{
  "bias": "all",
  "learning_rate": 0.00699,
  "beta1": 0.93
}
Each number is 128 + 24 x the weight over its row's rms, rounded and kept within 0 to 255. Layers, rows and columns count from 0. Numbers have three digits each. The size before them is the row's rms in percent of the matrix's.

# layer 4 MLP down, 128x512, rms 0.0645, rows 25-127, columns 128-255
102:097093134126103128189105127134109129127113116116158114138145128103117144114125115140148097109126133116177141110138159141155173146166098151136158106135118123099151116124116099150137139097160110163133109106109100121140130137126055166103103139094159129197124161122107113109158138136148155171156082121116105122120183118140120126128148098145120147126134133157148140122150117151134108141137
103:083128156143101101130149162134138131136128125141143096147104114142143109142104147085124127163119104167136147134143117145171112098148137083114120144105111167094122116115121123130098112130137122158122133110144132130176130133130148126108123089134091127132172135162129146104114118197113138114092120113151149132175202134141097147090134153149137142140159162096085162112154096152110138124097
097:141136128130103149108131118150147158100177165138142129140146126123105085118103136124133105137109130125095078101110105139123150144121107148104126127134170112083103113122140105093189106169180121125103098161133140145163113118111189114130121148106118149110132139100119126131129138155132113151116118114161085142149116095103188170076184131145126126176124120112144118131119086115101123118144
097:126131129119124126133169109118115142156095130159134139123142115133146100174144108172161114118181095099159118150156128115127142132139121119103127093114125166103111097113162099122140097106131154153107167121157125075105153167102119089134088107175104086142114096155161113114112088183107123133130158081124114143128171105150071144148133126145125158147134162121119128107126127143157146153119
098:144083118124118134147128100119145107116136148133160116131166120110090185153162105150118136141140141100153126162090133129157104086111111134144122165130154138140090119103146163144107119119140123136145149108163134087141137110147180051140115156099130106165138149129144125106162133138100112127138138122119156077142137096123147145139158115122159093158177133139141153107163086127129157099126
105:117101120104148136120090108133147122130109142104151118157102199134111049122150148141089097140138126134106096146130177090107178121116141128122133098167135137093182144117141126130144117122123113145086084157146134146135145175126128141176130117131151080133086131146056118109140140124162132109129121105117128113137154092122122120159089115121153105151152080150129149076095119155121114143110
102:119153125129090118111147167089123113147117113122156135157141179140135128140072147142158135169169140146156162099132146160088129151149124078140137121100136131117129129136126165178127144125123128111150098127128152101094119094135115110143124130128117090076104137111135125146100101104099109108127114169104202144099123112155106108162138140063131106137116134136147084120117134109174109129120
108:132107151169119105101104087129156146114138128119158155117126173123098131112108150139140120145140109118181096158116142101122157126143119135146101140112143139105070103088133153076144156111146071135107119091098149122128075153099110160094123152136139100124135140099109128146109139134155098160110140117153024196129152114103146109130121144143129111113157141125133088163141108134148180106124
103:148143114138129170098128118117141103131137190140154127138130084154140153135108122101133178080095119101080098128120112171138139186098136144110125121132169078135122140070146120092116126138152143141123130152212131132134119107069088114109144105146158115136156109145161175143125140112142100112131136145117085087134125127094118121100148101102115122109101159134124113127108126108133186105142
109:099142129119165104120118124100164161107168172127073127137118132192126136120134148135153141145126133093080147110090116118171137088086150136094149140156142124156103136124147148102112091133104146131182129077146121142127151129118100097129095129112137153106137146144109111095113140132136127138131104118148143145109136144117125160132180144109109148133114112125120138128144106138123131148129
098:117119150131068130135082133162130105126152147111076129124137133126124100165168142139136145118143106122103138155140123100099239163137114127128113154102118112117112173127126103108123120100121102125156130139151122093133155115105141092103092094119113115115099150149150132139125119125121131109160111160117128095125145118165103109137139151189124160145124108100134137144103096127147130134110
094:126132131157153061169148188130138127139113115163130135122079132134142151115125136130095115105151147077179099118103115157133094105157149159140164137128169133098111113186099147139116113128121114149107114128137129139159141092127158105105126085117124095119165125117171187168131112129109126149136147131147128173136133143136119114149129117114117164134160134141155128122150144122168050168105
098:130132156090149156124119108149160128155149109132085140093145090129105114116083077108139149089114130104123162152102134143146078164112176140094143139122127114098177162127140190147172117104171124128082087099148139148138113151150170126172125152145127171152121169103116160146111111102082143132148126120159144160138115152174133144117184070149119065130136087144128112118110174118110125086137
100:149107129129148171109145100122141152073114110121163152163127193085148108108150140151122109140112113132142100151136124130107123130146112097112169151143173125091102146143170128133129198166167165081161138158150133085123121094116106167168147153140136103064126131128084129112168146129099137103142126138143152112141152146158142122115129156102164135128093105130139142148144127126129103163187
102:113099119122180138125137142112129117128140086105123146124117132123158128122132099115137176157131118150130159143121113134141133120113136121094106164138142167121152071090123137179120111082152111086093121147123136157131116171124112144131105150112171110163151138136137126174137104148106158109109144129106124112123120153114134133144148115184165115160128115139102114095093138152125126168078
093:100088101139136152132158082146129156156130169108087116126119134103114084140098112185146188143154110167090189130135117143134144088139117117171145118084129094137155111091169135164114132117145140087127149088084136120122159149103101129117089128186080152129159140133160127127136124148164155086138126161154155108140144140053112139117134112097131150105132169118134097113110128145128101102129
096:157114159109090157126094151137153146129149075135139175150145122180137117110157128136147149082094154195120110115150119137126120111133113109143121149166130114091107134134152107148163164123082119120130104127092163095138094164171131101103084093146114101129132107133115131124102155125095162165116132161142144101084162093113157126139102144133166126162104095130141116135105148082125107122125
100:121127120128120207184098078098095122150139121104151118140155122106155112127129143106116107167163137149163145151132085122105153137119147171126108132132154176157196145151134091140126102176117098150103123100085145142136147109124120108144087183126122127137109135109095152139119127145186122096097106110127108126126116083155128121162116128148101136175146145121089095142103127138093119166122
106:146129135126127166103118100112134153101112167104128164144117130123094144156148156162098168113104129100109148156138140136135155155126119106129127117133166120103109133159119115110121118135136106136125117152140120137142140114164145120123122139140142135107113113091092151142172162129097144119109139108111156149115129124102156126110151127109129129118168132152145124075091131126108168150156
100:158118157139133199144133124112151139142104113106075120106112126126163083126116177119114113131082143128129091144133159110095143204136112139089149148123114103155145140113139143170124101153122140129166101132180115109093153146147168157135127138165151108139122097102175144136168134147143099133134131125117171145141115113150113143133144141118098118142121124151144163157134132130133135145128
099:167081147172119181139114127120130136134113127134110096176156120124179149134139117116107162153109125135133117095150103158126169124121101156136141145133173160081174145112117137112094131132118142116110133146130105132071127150146152140104093141104161127114144126134166157169087143103115118125134137135119097129148097134151130137126157153143113093109101173119116108106158119128110138149100
099:118132121158109141132122135149121105133157132065179153150155145146150118123054125091118148160145123125148139098107103110103120124110129120109111126113114156096104134101169133151086148179136095141110146135126128092144130094116098120105166054141126123085127139156141087135143141147155127112151101141166117161112107127075136126104118125076183118103136120129144137124124183131127090150111
100:120097120183158139140108113117077122121098124105145156089136104142090137117126113155108137098134098171141112141155126115145130167121124155116139127120141115172123144180065106126167146152158162115123128118143121161113131101119131090114155134126130089160126134105155108144205121129137142134124148142100072109134106152142137112116130129104087198111090134112081106102129129092213125094133
091:127126120111125143075112125097116143136132108097150151142135154116121145094105157176138147112096117116140122124111191164148131110077133139148121118122132181143151137133106118145131113118108107121177121117080124143138160139150133150101135123094156148137136116108089140144116148140167120108150130148097175152120091135122094134137127139108125130150165097155170122087139148096099108191135
096:133087121137129133139130116109139148120149149119122111144144138152161144143108121070117130113150119086112111154144094109118089126173095135121124147133113144166138080180120122142119157161147112110101150149099097124178142103141114123125113079142131126153128116117123095095132115109092134116147147177147144136134186153103169130168149148131072163086120123145131120160079121109147157164121
101:145129148120103157108145122136167123146146083148114129184160135152105165127150105139113104151136147161078105135160095121095135135116130140153135168142122132167152131097103156124109106109147082153133092141111141109093148100136178116143109145148164122152117090132157141074144102106107115146129132098128174128089089107143135126172126144135151122064130104138181122119126139112145105140135
097:109137130142146105117124148123115129151141090141121110077069098123093084163125110124103079184067109149114123117136109110150165125069120120128088107150151122144066141096118099076136150127109131152123158151138139162130132105126131119130122149126115143148188147081144130170092136095117134137151131109137126177145126129129141156101157119071123127144147121125163136076133136122113172144122
102:089110166119133165143145171107137147167105152125102086090110084147152114144067116164169136111160165090169126173151053127129094158150126122128112141132095118146164117096143133149162145144141109142085150119137163097129122152094145121137149168137057107159125118160147109113142150130164117120129149107132079133142118149137134128146141110100142138101102139126122159105128146144159129099126
105:133130124114124176118162113135127133132134155133149187133136140114158153093083160110105105135101130144140118140114103126133107126179108132139129160127126171133086149138119135169123127124144101136161127135137130130095085096121107156155125159131114084117070177148153086106101138113096104173109153120146120110127123139116099150144120111117133141072118148145124178155164126126111080108116
106:126130180116122119106160102091127108077104118140178141118123161130139087076137121140134132110136108089162113179161130127151130105144136191129103141078169145129152164086202103141134116116123139122111120149100123106124131109151116133165115125175127145114119142119153116044180130126124162114147139105156150128141157101123138152129135155121132150068185131130081125132147100138141124145112
108:149139127139113146117160097133157098109132186125153139155163076162127147161140144157137090089165108151134151089154108112094100151127143148133131107123069130120137111102133118127109142146116120098133145128134128108102083115127082133119089143127095121147089124147134119184171116155102146093097123184098140176147127129132097139123163114110123110074139143115162145157154137109106140093132
100:158130064132145130171126083110087106118112071090192118159111119115142146177129111105154191122096107146130114088150151138129143147126162130102118128119120127101159120133150109147106129164094124114146121115136105155130121095141144154147158104117090130188119141136120125197112121096095137115105128130105150134121117153110124145127138131121140147148116137074120135083115130135089144114131
108:095171134103136088116135175132153147134124123153082119135154106133127127140124114141124106119132171124108159102086130060179154154189123130170120158148103124097098142129146092156112116116154170124135119119144118174160117147140161112134154112153136171178150117130115118160098113138106117140173110165122155133112102110123139154134140093177123137100125152119127097124160161131132117097102
108:093148153111071148116107087145135101115134100163131152153150147108107142121114099127145132149151119151175152148142106094126093127124123142144133123124119117105141132179099123104114108106101160108151144148094157133146125144114143168148142107107138107131148111114133154159114109111130107135068142114130099156143158145141115117126111104208140144197162117135096136095120154138153117107104
101:165123140115095119117140109146137115126158145113096126126155127134124132140155087147108110134141140111133150124135166150122082126148127121155144133127123089131087140124128136119175178118129159117145139169095066150164132153151115128128120155117158145114148113170091105091173123137126089143103113125112101141104129142130087115140139141168123140142143080159132160096154146143105144170164
106:147101101108080101070127099137100111115149137130142155129172109093071146121103140143123126099161120112160114093097114146132105106123133081127143125111120126154176151149178104142109152137117162121166114160163135127168095135091130136134144108161135117113130134139116118098145127057171115163087173143098115162133093135093136097145145137100140096088112131112129145170138111138138110146109
100:137158133160107144148113133094123163096116123079091114133171106128103135126116127132107114145203124127150104102130126111075080148108108115118079106109132149147132156127096102109078125135130110135130094103090096123133127150139113109159163127152129128164176159093102138109116120118181135076174109098127100116126149122138130134084133118182127116131126131120071076171140119143112092110146
103:118171140142138120133083139160119148131122100158150130124161108139132079109179143127118114108110130153147159096128113145178123099085128162111096153155116106113135130115164122185160104141162096153116084140152183131146128101069154113148139082107119171149132130056143129128143128111124150107171079106138158152128101119109126132127151125079138130125139169150128166082091101157111170118119
094:132142108109109134080151108124112119112157126121146094092137111149116177108098140083129153150095102132137119126164166128127122123119117125126146099136160145135131136126112151129147132135100105133161107118115143145142112124113075130101131098140141090089127127121115175133091126136052122115129132140150090085161125154130124124138146132120142093142116117098153135113092113110170082126135
097:117092136160144121113134137092124150136121126115156117135143094120113125142177071130092133148146140117138148134080113098116153142128128144133090102136148131128080111110145147132173130142123133123106119129096093125168145098130134135140148184135121160110110138134125108078107118122153122130130166089162117134079138094142118147112117120120121188085130147155118110091158101145138109099130
105:154142161123104113111112142120123131114082135159149105105118084116094080095121160114106111111116126166093172101106136090139152078140112169073131125126109140099136121140118137087121127109122112174115135107119111117123090158126141113173093131149098112113107165112129107133165137127137118137083119110100051135127111112097095136072098130109109145144088165092140141144127127106078143111155
095:118123114126128151069132164117114153108143134123091170112113135125153122126105133147121149116127170159142115130120131141112096113114073126110137149160120144128149153119128118112151142158114142172110122108145130152142113133147115052128114108076148150110153124072135084107125133065158123115145078144112115125155165169121139136128121130092153122146144129133126152141106136090132084128138
094:108158137130163108131135172151123114143109148157123141108106163143125126155160173101155131141131119173088128125106115128101098103177110144191146166145118109096161105158110133143137175166074138149127136112124117172132123163105111134096163156124101110111139126168167123146110156205134115132145162111095146119155101153172098164144119109158158124101121143117112140153102111179100092154143
104:144085106119129141120084095117159131140157081096134114125147152122104111133108108171136112094091112071148071145111124153122112147080106092140174146142139111158097084108092129117120091124106121103132152124137113107128167128156141179092105094100108143083129125130123157118086151140075147103123109097163139144146159122123082123149142153099093120084094123113133116129115152130112171101126
099:171140129179156124107123119145114111139128100134135095111130156126101114089150144087118131155168126155127124120107110126138143119138114096124148138128130105112159108112136126104129153113106117113102180089188139113107123135120134181118110127068152110137128103153121135101149194126111100159108126128154104138088137103138116094118158135149156098221135103116132145101111069153126142118121
101:129130139134130146133123132144132113130115121128150111124100113131115103134128130148136132144108144122118108103145132119127099079100112170153121121149064140110076154161091144126128149190136094110103139101134109130121146138082153087137162131120097122130131154162131149151121075176126114108148117161175122056116165156121123122131108096090150115122125089142142129136158138112100141098130
100:141133154144112164121108155117112112148137133134129180141145140118143145125145148106111121152162151127127138134130133125091138126130129131172142125143143140095135128176124162087158178132114095159105159156093163134139150118116124120137094091140126123134142137127142153154145191130128112149148137132107086101123146149132163112154132126140133122147161115127155142126146147143121127111137
103:176119113100111110120126133138124115118098121125106136158152117109127128098133145086121166139128124118108111146132095133164158157147154120131142111119133177096142112103158141122170131142117127143165152150118085161106135133156164101135105089104187179139124138140119169112141158144133138131133136092166124126124137116120078111104096130146107148146142113098100139103137151116132154161105
096:140122110083111107135118138119120157144138128149125126089145162143126169124112126142156145114098171121096132127116114111086133089114143121095086105147128107080079127152122129149126153133141173090110114140146102064164137131146140147154103146140132161139126107181147097150116160112089130120120108158093141100131083138115140123157130129136108190099099147128148153194167136156150096130126
093:151129121088153144119112160123131115079150114095084163141113108143068132123140147111097118113133147125120166120136106154109110101123175112146135164113065141171140106137135142153112146145118152114119153113123138099152141116138131105148130114145124157146119097120119133100108129109072109124124172137110109142135138179083088088111126121117174122175141153112080157175124139143100149098142
098:152146099130092119181142145137120128149149124110140134119103110116138147143109135104135165135138157150129147097108107112122164095138099105082134147140125134102118127139122170163160129104130126175145118092143121109097116181137102122097155134154138129135138140160163099123127114078088091153070151121119167102114088086080109158131182120111151144103107146094115120160118163133166106179154
097:116175123131140152091131087119148097131151134103078092143076133149124103143120126106085094140126092121090119141133149144123112124150121142120107141115154098108153114105102147151081126081143130144076110170143134108104118130138177079158133143110120119072118100140145153141184137116135131133136137127149101176135105159116111109139081098090087136112153108121118098080132130127111141121126
096:133161130126088159120126157120127108108111069133123120124101125132115133190130111134165049152099115183118108123113104135090105139109145120130156141134115140126112111175121128154106135115146139097139102146148145151100119127138125131145137112136143181096154106142110181132117131131109121130139121145126184092113152101162117154122128190115128120140156099115126136130109154160143075162211
109:149114074120158147083106152129115107133131130104170116168139162103167107122141139159124142182100106119152106175139133153156149114108124111132116137117170088150082162171109137106113061071134108114115137079109126166120138135141089155147120130136127145080135104112154157150093109130119105138092103131123197105124131095116130139136133136142128062123100140133145128128086118168156158109089
096:126122151107081107124114129171091103137114111134095164093113107113097130157123105102123128127109126133139145111134126155129151125121135085133138091093098116131146118115141106127167119106188135151080151159159110115105114088153151132162138094120108110120115127124132117116154140119146126116156128057164103161079152131127140129150086165137123139089147100144109151121142099145155135081133
103:133124143047202037098148125127127136159138119132113131114105123167132140125157147097156134116105115089131162130131162112152113136151155090094157110119081160134155118122130117124113139130081145153146154120133099099153173108151121113154153149115148132117140118091137144129117145166103138116158093127188150126121177110139105109118135115076118084151073147131127153078106099085121128115126
106:155135105087146176175122111160117137120080117126116109118126105140172135171154135136115125143119115137142122152133121102124126090117102128067157132082119106118097089141122155151093119113100128160142116131115111119148120096156155099134092147111102122149114079086135138123122099114108161144137179122145149111146169136071127128133169145115160146096169134156122129135120132147125198180142
105:132143094152165119113152116161161093169106123139168101125166175133137119119122112129186132167112123146168114116130113137099099126120114120124089150126109159173155115134101095164084109105114156127113096114112154080136121170138115108085109134114082184098137144080134118145124092116138134111148123142124138162132082101150121140134110121094127159148144149110107107139131114101133115127124
098:108141148114129149157148128165142130137145113089113101087121157136132137171118076133126111139112154150150120148127149158145114107133123131121088095116113045067139151118101107143170142172076150136151125106083154139176133132148120119116102099130137135114143150138160149124129115131139111138077116145100087112138134119113113121147118108164109138114097111116181094152175133129101156108196
101:125161137151130132145131139140147116146128122154099132085125111136119155131118163083093107084113127099086135120177145126148104119105181158152120149120111117128131119119164173185148123095159117119105109156140120107108139161149125124137123124131135121131118105126136105147134128159115123141105149173161125083075103106153102142100127161139120128141114145120178136132139148111138135134085
100:129136115130087145158101125134129128133117119130174109136130157086147163138141123164110101126146126115173093146161157111122130173150125118121132127113122105147105139136099110164111134131125074119129110174142168114136154101131137115138165165072123145121153170137133126068124143151096146114129107122158146115127221109123099115164155126101071093162143113089064185158164131104161153111160
103:111103135111093083147143077162112133130134098119160141134155122079111153168154122115108110111083156126138111147111132103131165104147151141158140107090147120121100149129121118123103158150105124103121147103098117153123145085189135099100146128110139121145097150129166129095113149143142154132166107104147116153132175109169146120135146153165131116139161123110087127133115098112137066117132
105:169121135116163121133146157161136125120138079131069140142090104153135142141121172126134149156098139148110145097117183156114108131101111127132164150096118133157134142145164134173117115128138127112149094140163136111160140133129127124127143117117157126129098118143088115110165121110108141137104111069079179117089148114157143117148135172152147101144165078131166136147140118097150121132106
092:122141139071139118102145139112147154145103143121108117100129143080121141167102103145109148105113102038127079114119147163113142118133083117112156167138106116124088102132118178134087107155116125137165117081149113108131152135139091092122100112109121143121137088141134134121122142095130110128123111133165167135133166125122135131147133180088130129113112122132147121151167094141164133094090
093:154153128126142104138097121126141105117146143126166108146130119139182120112149111072102134168127098184131143102100113121111126135126155197090139120134109133153153110083126107156160133132062116124142182111120160132162120131098125166141125114127151119126112136132108145099154132126147159124113110131107130141143096133142129144109107077148176163120160126148106146114104109143114120125150
100:118095117127134106162158110129137130122157177181136139120089116130182146130135145147151148161105127159119118112122135122129134132109124174111152114121151121173162176118100120130128148082143110137132126114138147155064102115157149086117127130151151125134103115111149122167115116132161133132165116135131090148140089098136146139158121140103141103138132139148113156119114128117191132130174
106:112124131143109089128118138134142088078105125173129138145119129143158088108126156126154154137108125116177180144105106158161093126154127140118110122153124123095113133106097109130130157131119125142089170120094148154133096103153133120105145104131110156132111120132090117191082142135127126135119126131129112105171068139152112090106103096116143094115085151133142121130190139103115135108145
101:102132126152135156134116120108108105103130126093143135117153153097136105150155144138101083097134156139149126147139105131118135137120124099133129098110139120153147164168108129082163128120181146116149116132106077119076142148129095134112139159095133154135117096151131127108137121121079114125099104151115126117129153141127108112113124098110131131110152119133169101169164113156136111151164
098:098141139120108099087132138131119131143134159140113119121093105142108156100096136107145113136131115082113140155139140103153123145142117182116150140130123105083091093128133124152127114146133111146170121174152103119118128081117156122148083110107156104159158144185130122147138156134092156163153129130109118154157100125118140098087140146146136123167099137100109136078137165100125130116091
105:154104123144138149140109161124139157148123121101095108138118084136121145101069114150125135132144133126100146132121106088105116112123148123123097103133108148172116077147154132131116147098150123128165147104148125117091120119109092134156091162129106152169139123120159142106150085123164083129133119131109145126105145150140144106123129131092137145112151149123195128151117159148116123149103
099:096159107120115088116103115125120144138114104149141118177121154155106146112111140100162118164087162086195128145117129137139149093174151129162146072174122112115124100156135107077117110100138113138134122105122141122109101134133119174120134166164078156124136090062112107136116113144126143116136121109123127102159063130113124130156091150117067128110133144111153113167119121115165163144115
095:168118083140145095138143141132117121117101121134174161143150130140095113134107111126137104107162135131144107089082155147161111119109117140150106136114138110112058155112165149121120149126134096081171133125161141126190129090142087077145127102147122096151104102154149112138117123176135138132143086155086192136113110141131109137167115137147100161128151137089113137095163085118104148152093
097:108139125138142098103127100120104118117126105122156091123143101114120140054165130100114120116166152153129140121140103140163130092152082121149160147125140112151137077112134111129126131109134129139124107142134146107129129087100122156130110086161126138117101168122146091115161150147114139122149090094117124136135115142085149139111132126098154132104124106109141102131145147098146147053132
102:119149138118143096111106123124104093154114109154133102154104132112137158077139111072143149116173102156132151124126131135142099121158097134147106127174145168153167130071086126070106100106124149135118156159095107119099117136129142131166124112102132136132128131101128109098157099135125122063097098141167124163152142075123139117130101129167168133112162090100123121179127124114111113134111
101:147110142168185140089155110121103114112125116153156111107118101132118129098191075112135089154144115151194138151134157149114137135131145101159130145107113089111107125133097069131093160196131075121117158169144143096123129146145078156147094180124138150142140103120120167171132117141138117123094128102140109119107121130141146112123081096157078115177146145124126118148137122099121170156091
101:129129130120108155146141080073166115093089150142150137147111121128125106103145126142113170108109105113135082147101106110148145109092116104131090138117148132141085159128124093076135126117089096089157127106105117169138126120135166085133139123115145131126158159124117118153131106120132133084124113149119167145138109127114124122081144153086110135106110106133082147119125152098098161096204
103:141133118159157125129127130143152139173160114080124102141164133123137129123164135124130164132139145167100201153106129143160082127131200101151083105104129129197137104109163118168109131182150095150106135142142130083133149142134083133128158130147162125121164086137135155159134140128107163137095112109111162114105115141155111132125121157102131139104121174131117110169141162113157136156190
100:128103120123132075113121113141128109099103094156104144078108093146159131178136129098133135069134157103118116163119131106160134121117207130146131085137129119128081167120175175118125109131128104139108156102138154139104094084151121143139133134152155105102138171088129150140141150146122122122124095134125078094113150123148166137164078101139111120176104166144095113048120105098104184128140
100:123140103166099159148116137146098143083156135092093114130145126111124108161113122076117164095082126133118129132111152151157140152111125141116132112159136163094144155148137100154148110140131142124121145102087113134125167150080110121118128126132112164153105109125107143110115154152105116112147129105128162129140154124141099140121159114171091111064119107173130141108142131143151129151133
095:115080149128102099159115149114111121139150132109099098116102154115132148153114133113109165162125130161144158109148145119125124143114149137138125116105145129118169148161091112088129171138139139134133131096114183128175086120108161096136083132135135121135161123146157124152170088120149128147121152118128104098123122135094108141136125161139184111075129113133090132144112150120113130084084
104:120119139063133077113158124143135092157130091146156105151149123148117145141086134125135148144138129114108123125137134128112128075117103151101161172120080071188127137139153160156132143114142123145161138087122141132118138105110158192178145143110106089136143169145159112144125141109152115139155159166102123082136151111150115110130119093119115122146108171144093094099118167155126142113154
097:159123143141112124115139086083139131166136145155154141146125148166099088086128120170118124142108158132126115114100086089180163126135137139137128133133111153128135159126137157123149127173149140108163109112114106147135165117164124099105159186158162104135141090208086116090160112109157119130121139145135116142123114138144130110156117129121121142090132131086171107171121126141101085105142
092:083171164122110137101136125110105148135121135100096151155110149113088146150146102122131062091114137154117119132128151136123137107080111085132073096167102110154121061110079150139089126116106130130104122101116149076110185124080096133095126131136103133131119149156131119131113115108098110163142105092161149134112123178120127133099119154073151121093124093124138114135132132118149139112149
105:128115161100122076099117086159177128141164141175119083169128125118134108130165122142171132123109101141104144121128099177144056159105111090117106134136148132135149150088124140078132134095136142172071095109124079089138163147137155128146100134131148097112108118162140107122129123118119126150153144137105140130119089121150192125104120127134139127152089128078087114146088133095098102137150
097:114135112157123115169147151138116130137101101156163131113128139153142106113075107109129156160132146126140115145123130111105144140105139073152119099128092083080131112120088164125091163114110153136117154140116134128116115152084131167150142106127146119107144171129129148159104162102114108128108189118136138115148106149138106133119115163121107108118107134103095119161149129166117119137133
096:066106156093151140110120099102150116186109106132150141083133104128116118114099112140095109118066115131144120146100145146139121134140143125170153088185119118115139157142106120134159112104102154165158096108138157117158123110100089134085134113116130095088140110097114108143159140149123139098157110149132105089129154125128129130117113159158112120130107134130077092142125134123121109115092
102:142142063114149149140116102130096145112137145152201099147111090131153143122113132093143143130171134142096122092111160113064141132143108149099145126106152141151126107141186115175120100163175136058140140127150147134163126092145164144136134152138112152159115117139155137128116090131091115138115166121072147117130126083138156123146115111113107133161119152124122096169128081166133096149162
096:137105140141143095173123108121119112136151115129119084088138076126090114143125129105146122091087097105058139137144111105161116092117107119096143141114128070131119117086122110125111152119106140128110126117131105106119113169098128149072149076146139114171144151123197099162148151109176117088122126090126119155138156128158106123133071083140132137119097118169121093116132152106102092132136
101:112165096143110085139131142130124140102147120135112121141110108091148116098153141150108144112089103170099120124150125098105193125114162145118141111145165160156094118108136120065123130184157134092133135131173135100130116135105153129096108141175142101110115142162093111144071175141117123119144143099080112128150113133108127147142098146135107148111138130133156159143148151133108182129133
093:151165139134173092131158138140095140137120136158120092135130118107184142111072098125122088142117107093089120109133162181124105113138154110097129117159142138150119126135165143106075125149142154133101108120130117145108100124100107103128105116127104101159118109092102135126108124156114164119113115130139160112136113138105099142090095143106147112158109146100103146174142108166129158095105
101:114127151154145109106103176157106140140070114141149108101127124139152156116055140110140158143156150122151108125147129126091112144165116110146117123134113154129122133120127136187144092130133129136105128144138106120128111153116101176123198098125147084133150145186154131152098108085137123119118137158119120161117113156152149140123119113171145129113121162141169092159127144142149158135096
095:150119139129136142161124122098128143160130143150076098144149135111109101133093187147150136158139106140123155121144117146167084128119119116116163163121136110120160103069121153141123091128111148098117169103102136147127124118109122118125120129119101121185109155143129119112158158116141138164122122172168124137173118080120118098095110125113166174141143151162140126121121150141091108106114
100:157111076106129151133140142142105142127151147100133137111108136106133178114136164155070155148170133118133126133161121150167119154152206143134092095118135112153136123146101098112161117128125155150120136145130133138121143105094141111086140174096122167109109126099127174122125136132117148114109112120123107133120144158144116125127184107090130160140126171146148134155135098107114109097146
100:113124136146129122116138131122127121148162155100132103103141143149108132102152112104117151145131122158132155144139146099135087105100120134089128140157113105123145145146145120085171097134146110111075141127114145143128112098136134143135161110148155158108135167129141153137095134091130136096106149099065125123113076131127166110103140087119122103144068123105151114172156166132120128137118
099:136109144102150112124122124092149122146164198132178107141113075134130161147179084179149128086106147131118127087088109147164136123148119146128177141088127150117109152154147154147173133086102109116131127146103074118083092162145181096133149078103105094140126114165127155122135102106155129130092071153108129176127161157110085119153144105171116141134112125182112080119150150118115160136126
096:105141099182150132114110160120110156093089173103139120100141093097117112136165153119144113132114152138112145101147121148126109106174127148140134109108140114133129158159146109162160161123104152142093170125129122149106137128103136107116114115137138116161142165118105120133128152139151119101134123129134129108123135148112086123149133123065129125183165126137117154127170145120135153165147
107:171127163104126191121107138139141159148148128134099167099126136134107122123136103168117116152122173134135076098144153146067083138131177145130145096154166137147121122170163126088116137156107147114074090113120101115063157106118132098165130127093113149104164162132110134098132144118099153138087140121149123110097129102129129113076114109122149130169126109095150133130104131131122123123106
107:143137140135143110115115088141103164098143152140139141132101114104100128061102098200143120103107124077143095109148117168131130137101071108154080120094117155115103129126087124123122145108144099120145105125113104188137119109107082145084183106120175105134133146141093155071127161097129136108105140084155083137110136150115163123144122111174139150125163119140069118120149093161115112128138
093:130137125168145078130135139102123125121155115110129112120161152106093110101120121162150166148130089120128174145120078107182088125132164133140139106145106117136133146133124180113122097152116121135189122098123156159150102093116162142119121149077179134123098130085148141157124143150166112106167159118130139144141135164141102136129157124152117114146150140098139111088144122131125168133141
101:119124127166168144162112157165125109126095097129149128161088115134114132148153122134123107127130155137106130118114154137092166108104132144114101128107097122149092129144147142162136083136109136126106163144089127155084149185143076154156112147164127149134113136170142128119151128123110120161149129160103167142146137105102135108149095122154093104134137118120137152138093089112121136122151
096:094120118136089127137121156105136154107127146100090111094103127101169092085098153149149126099109126146115135156131142140082111184107129093133124133110136121121146087116129117103061118104093180114149119118162152158124106178128120146112163113127135095098110153155119133148139126171140113114124111127137113100112126127157111146094126143113125146128081133113159120176173100145146145115110
100:130123120140155171153117107115164125129125174112106120151141153127129139139142165145107088079136119125129168175161160081105136162151104084133168130150125140142153130143116132161178092128096109123141087160102139139134142121139125116129147148102132107134105100119148089126119086119130150098116151142116140116152132163118130122178123133075122101135075144128095146130114129066179113121106
100:173135127147137114135152123121122116103141092173150149191147126147124144114153153159141103173146120106142120127167132141115109165112117117133153170138123150171114108133138128143113107152127148134152113180113107151100117076145107123109151165100119149094152155116092079120093144152145175126122160164099161156102166156124135106136093125120141106091158120087108150093069114110150123158126